{
  "num_hidden_layers": 8,
  "hidden_size": 256,
  "num_attention_heads": 8,
  "num_key_value_heads": 8,
  "head_dim": 32,
  "intermediate_size": 1024,
  "vocab_size": 2048,
  "hidden_act": "quick_gelu",
  "norm": "rmsnorm",
  "norm_place": "pre",
  "norm_eps": 1e-06,
  "positions": "rope",
  "rope_theta": 91100.0,
  "rope_fraction": 0.25,
  "qk_norm": true,
  "attn_scale": 0.177,
  "bias": "none",
  "tie_word_embeddings": true,
  "parallel_block": false,
  "init": "uniform",
  "init_std_qkv": 0.0189,
  "init_std_o": 0.0,
  "init_std_up": 0.0189,
  "init_std_down": 0.0,
  "optimizer": "muon_variant",
  "learning_rate": 0.0109,
  "lr_mult_o": 1.09,
  "lr_mult_up": 0.992,
  "beta1": 0.93,
  "lr_head": 0.00504,
  "warmup_steps": 21,
  "schedule": "wsd",
  "decay_fraction": 0.848,
  "decay_shape": "pow",
  "final_lr_fraction": 0.0,
  "batch_tokens": [8192, 16384, 24576],
  "max_seq_len": 512,
  "doc_mask": true,
  "train_tokens": 161900000,
  "max_steps": 10680,
  "dataset": "wikipedia_en"
}
Each number is 128 + 24 x the weight over its row's rms, rounded and kept within 0 to 255. Layers, rows and columns count from 0. Numbers have three digits each. The size before them is the row's rms in percent of the matrix's.

# layer 2 MLP down (transposed), 1024x256, rms 0.045, rows 1003-1023, columns 128-255
099:108143134155105116130129156147117151115185131122113117176097148088138069133121140121108129110125104125136133152138111167149116166101141122153067091089153138131097149087141100142153106117141206114133100124168117168147116124128102133150091177105121187141153114105110120128141147105156129120100100174123075104143092102106120108139148140127130130123149144139133123130126170110106128122143
090:149075137125088136156130128144145128171057136117153101161102115096118134142091123139134132145123138113119111136098130133143111160185121129119114137153120136103094143109130144143106119153074149166157110131141127133081112103106140174104111080129134160153148123162152098110095109110140125160122109094130110130088124137142122111106127138126138134139134113124119151104148122133080140092106
090:153162155128148157143140142159136141127146114143101089109116129143142112082120147116143122137122123119123139140145117104125126151119161182156115070126132079108074079152129065178149168124126127131133121111133130153134127160137156116130150151123115118092135138134094097167117101129153123160175153103138083112128149113143106145111105147075143166117145155094186156112103116136099146145145
087:091124193133169139143117146150157129129142105159127138163100145115140087118132146100126129103096122081159182120128122117118142149106117155132090119085113131129110089125156134137171189124178104130122134149134101139103125099120157135118141090172106147128105094116108100124150121145122126139114116164086113123148123140092142151112092123129160153147123131142154116091123180085143127108125
105:152121112152122084143084102175110129124183112089124165107149157142143112165142130119147123089110131164089131119131093118150153126127129117126107125112136113140111153132179137147141101115114164137149144179102087126097145169097119128121163188102121100151124125104120151115135150136128108127136138094124137141139067148122148063133109170124097112174106173093125107148123132137136127135159
096:137104146149111132149139162140118152126180139101094136149143102099178103129124167127075174080146146137085133147122121144158149149137138110115107084150116148098160154139128170086148142159039130132154135165172155112093149132139129143080152131108074117114173120181126139135114109121124157168091137135140126087112137128142111090116129153138130131123114175137156173132081128132155131159123
087:115107165112119089149177117094121144158092128119142135154102120093124105139161125130122149129140149097099134156153126132135159111125131131156118109156097142155102165092102153177148144089134112141148107103119114144135181122099121125136123106147098102130153125141136122091088106136140128150095138128124119150119152154150119131115106080126140149101119122114128094096104142173108172113121
098:153128132119081121164110118137143121157082111110159100113168107151165160129097120155127154128151125162084121100108105167096124103096114108101161157079116111134126128140123144164129138172112123131095156138159126161179136136127103112146118150148105138121107147145138121109080107154124135130109098091217110078114160100123148104139099107156129159138150110142151181110152128141093194109173
100:118121133183146137167140122112151197133126153117109123110122152096175122120136130155060149129175119169103175142111133126146136126108085070136162086149095109112155120127156129159138090108174147181094125102106115137142108100183132132111122142116111109120072102154120104131125091121123128176157152148122082059112138111180096090168113124124100142177131146146138164127150143111124079133103
104:131083141151115119152168130124072107124108108132126117136107136113105098164123138145136138087120131107126165127166113135174136107129136088144099092145107132147137178140107120085117119134115087147106140098079126122124143122182120165146127145117140152158116158140113130146127074116079136178104099119084087105148132160103127145159145119096125135118170153092196125125140122112100135121054
102:116149118075087128153143150144107157133124146148156150095133172139181165133128149150160134140139109112106100106158062164158153127131161116119148129160118147110098120141133123136113186134149095118149151106128116126112153102108143149154127148174104096125110127153126182144098130130121138103095107172123093099126135114125080127059136130159104102116130104138145155114115114116148171128103
095:100137129123181145151090161088110139111116141123118139129157106134120138106094155127087148109171122080157086158118162108114106113106182138108105078124149073113102158168150097127118100120120111131123131146138117096130111166131108126122174098134118113146174106116118152117116135129095141110158075159102137141160160125145096154112150110104152094123136115140160128138133130130119130105111
104:136132134114144104153149126144169134095118145147139148115082125146122117103144148067138109123092119131126112143119152125085145149101120157150123139117152132130132127149128149125154126096108128108123102152146146148098115087161091153115152137132140176118137112114138151139128115151107176149113105071104113177093113192112125134106101123179099139157132122147093151135171155136116159066105
097:135158140109174102130130132099109139178123179128159153137151153148142130136109126130134136123097094111121114108108148074134093148127136141130149137157131139111135139111144147121138120138110136087128118148134134161158121125095124120123142132112062101134113144138126152129153156122149130160109100119126115142094114164102115155129113150113193140139109147144163168123129151152120138138103
095:098163108140110146122142153162106112130133112152151101152098145156102100080089109140133128100096124157132142116121138157134134155094109142156085142135129115156119116121153157087155155133087110094133146108114093134134159182160108159101120120139130148170149142175096107101150117104131140139128111160139154124105115148170173101120093118130159140095181175160102124043128159138163113138143
102:111125119188157153116124138141124124099116127118195137144079122082121144148104100110139159155090136116161123129114114146133133129150127161118129103118102172054113145136141147156116139124096119151158162201124132116160112130081107092128140137149155113126109103120101135094087122081099104097115108137080138150128104137160106172133112130129152163137090090153153078139124115173155143135127
108:134114151138102137131155165146108122153129100162104120109104115139146152139124087090119116156124126117098145147106088137143126128142095113122140115125124125102141110097147079113114148127101139147144133146176109134137162148141149118116138083096133128139119148108124153157110106133105149152098124147174145160131152162188169144160109093124158140133123106103125125130142138065164056093118
107:125143124117158115114131101172072081136168115122137127093119119135145110102116098119122145192104142136101105089103131103083155145167126125096123073104141115115193112158101129153129170164119079156124114148120149147082109129113135112134131122144125117145127113127101117138090132117146160088112131102116134156111135150092125111112156140120123107141108104119138119151159106117069194149096
093:155124151172145089129124127103126127125115132166162161164097139133125112096161118103108105087153115118088130112119146133155130108136115121117138148133130117122109183137116116188110139138148063137138143111126109119141107088163139115097150129098105108106123077161188117092071065091108115158107108122108116087141128143123137148140145156116130149099143120126099125082074145124152135108145
098:139109130088139115160118139084155116143096116100161116148154136100126123136168133137090171139121145096122125115121132113111099096109158063151182115118097131154129137122105138117166067113089124172174132102129117144134148147140083125144146103107103094117127134093128065112160078130101120141085157123138086135114107114148111133126093094127147136135129132107186125127106158147109110139108
103:124099130083112168134134147098145134099104107111147123083154099115184115133094124095105094115108137117129125127127107113107143131121151106144140107150126133160130120103103130155152138128072156104131086152119100119110149097122139155136122133169106139094125164163153083136092163139145126168158138137093155175147114153131151174139144139150138156150121142119142141113183168127139155139078
# layer 2 MLP up, 1024x256, rms 0.184, rows 1004-1023, columns 128-255
088:123172175093152137077150115127130118124136144068115129073155104126146138138107120114169110125137162122142104121116123151124102157114134127089132114149179176107115159160085105082118123132133111143091157120113112133116113137165117059144166129101115175133100125130093142152110088141105124143107152136132163112122146149119128162154109131096131147125147097112132116127105156125160169097131
091:140139120135134124127151175120126138107132135147159141114134113133120138134173134110115140151147112093140114117123125151167119124137122115134128113091133116142111117107116080142100160091121142082092139141088091078110150174149164169110075098190111150109107124087098148130129102092133116074122090145157139113182134116106093180129143137127103160151151096154159160111108123124122150134116
092:133139154165121140125150116109101116105094126106105126113140157092097130163095159095142128155129142114134112135147095159200166119123147128146107137114124132161127160122081175108152144091068114112126145128124142100158117079167161141122151160162133141141140102135144136124147139085116135127122115150132157096162122130112102121146109078164108110129123155135165109135090103082121088144105
100:142144122104124131126108154133103162159112134110161158087097126162186146104155082117069159130109122129106100093119075152088131128136126120091111151106112081111116114143127122138151103123132152094156147140122094132113112075136121140142156098099096117149121130124090155141128115144117090138157110144152136109153120116082125114103145136129153123123144182159116111171141118101147096138124
101:076131161135132092152121132121115137128109089152094104122117140124114146107134136156129120110110138107129110139081151100115116140145132124147189081113181184091126172103142141155173108151116141109118146145128176164166150107142151113152113149152112123120113148114150149129117156125115117103152092129076114117116129188103137143118132112157152158157141124114099115137141130140052133177134
090:113129136095133163157111171119178161144099163155108111143118146089140145115131113140140136141124133108107102123123126127118101136147164116103127116133157112122151075159108105050118160160158107138118136121136106116124126118145096126129094136139117166147096099136104116127158136108105154120122089126139101108097110150123136177122117130129104179176116169138109109153126099150122159177126
094:146121159167152154144116155146123124124123123138121110101137126136134162126123168108145083101119156105121152101147083136142037105150096133168167154177121113107103143110120154197145130166134122148126091143192123091100102108116146112101100143166144145136116129128115184127074153145146133165100114101145150138141091129144155148152153149136145141121112112131150158131146120131102173138142
100:075140187136077109149109132110151167092151154156121145121130118111136095163120159123079150130134127087131152123126099071115126155129132104104136153150107121158123125131133090142129135104147116115103100143098145123166130118131156176131161129155167150090142058125162146125102133178119142127104120118151105078153127157136107151156122150118128140165136089159126143164092105131116145118121
101:126138146161101142181140116114093160171137111148141109133128146119158121123197126149138123103097146139138170083153121083146146144132143146101115098151129159099157142129104088129114164109113133103098130148135135147117119109142113119175087075165127084087138194124092131153128081147116147167103081121116103104120136142103115180150149094130117101089171164113160135110126114138118118135134
100:110153101101140138130141156142087142137098125177161116101210155166113170142136127161158130082101133173122100131138148141152087099120137153140127134156115147091120121117124125134114147136131116100136133129133157109106130111107111115099127142145147102110139088157137134135136145152136112105096127147125156083064161088106135151125150086153150128120133145144159135119142165100140125128156
098:093136162110094172098122118148122125123117103108166099131062107117100133143118163166150130162164163119159168108133089161141141163153092154117169139097153134098125103101120148111142147142165151143176128088132134127128134121114189129153128171141058172142093145154125152156142122134096131098155118130140107153092121129107126081099103158149148127126127108142111133155142188122107116162145
103:168113150152083133080147119163130116099149099115133109135165126119107101102139062165118153128106104133175179141116131179157101104105096151142130095173128182115113107126161128099161116107129140111114149137123149153153110147134106169119100107149141150154118117134162087129125155131104125104162107099142139142146159127140145112141094134102126120128139140118109115073116159123070127125114
097:145172114106125174137083108107151128087137099127120139105106099148134117164131144132121127116122089164143138106158129132167116144111136123119127134130083139103126140132125091116126131127127144110103082151095115136166184142096127136097131131139125132138133130124160142157172144088170170108101082101123125092172122122136127136195152141145157112145141155108121103160168136158107123128157
096:157111124136135144141160140161149133131115103116164115144139113152116095106126089133152142143104108140127082115125118129128147115125148151103099094125111134116167101129146116084114098173153114140112126148147090103120128144118136128145088155112168120126130109159169121152163143150109161092097141162146191119120177120149158136121116138093123163111146158125099091147161144148127114149171
092:115093129135153122129125077142122140118118112105160132138110149111146120126086107121123154133155132116151102089124092164080161130121106128118141096096082116100097133107097133120145123171092098133151161132135124128171117089123108154132157134155087119106103134115096108128109121113135124125151132139111117130175110136194148148170106102144113131093126113165129134129110128144122119134101
095:155101181143138144138141089125135108122140137097150109112133168117104156112094155123141124073102124128143090127102102117102126115140151119125095117096109145079109173165123107081106144105151149130115084142147132122118111110132106079140112136147126102120144146122079105112144095121117125164124106116113124129112093157144076121130129075095153090129101125103118172068085148153095124101112
098:140125131156078120127131121153170131125108124134136144138168128120092152137118117114192133087151132155139154142141125177191141109141123116135114130162081163174100132117139156119115099115141140103115125115143087144191114126161084137128127110125137135130150138089134112119113137116150128132153101115154097057110113089132118146100108136142119135115147161104124091115100127117141104129166
094:128128155108129111151178137120154139124137098115087119150117154115162097112129082053096117118108117126110129124150066168132111109157118143097139122109118150161084136134182095139177156134150121142086102142142133122136120147099092152110116111082166131083137109142130147110113128104132152126158077116130097100137174135114094117120136156151127143140133061109100136126121118111096106123136
098:142147114123153121098090148094152112106168152155092134194115116119147068119157118110123181174139155157124091165125101169109119062107122131127141102179117148143136114096095150131143113092142119127130146153107116175119106104146151126134156146101153103098104149112128126184132113147081127150127094143134124132134118122133118140115121105100158148092097125131168106124123089153118132144129
108:159137153114123126103153075128147108155134141118126133103151100139171133099106117139117105122121104123142117088134131102115155098147166088140090134118148107113094090142105107170175157117054166074113158109091126151123130069184178156156105129110101191141086114159163056135149135112130157110125123145101121136176133121132119137117090092120150146158126122142090148110156136105087124104149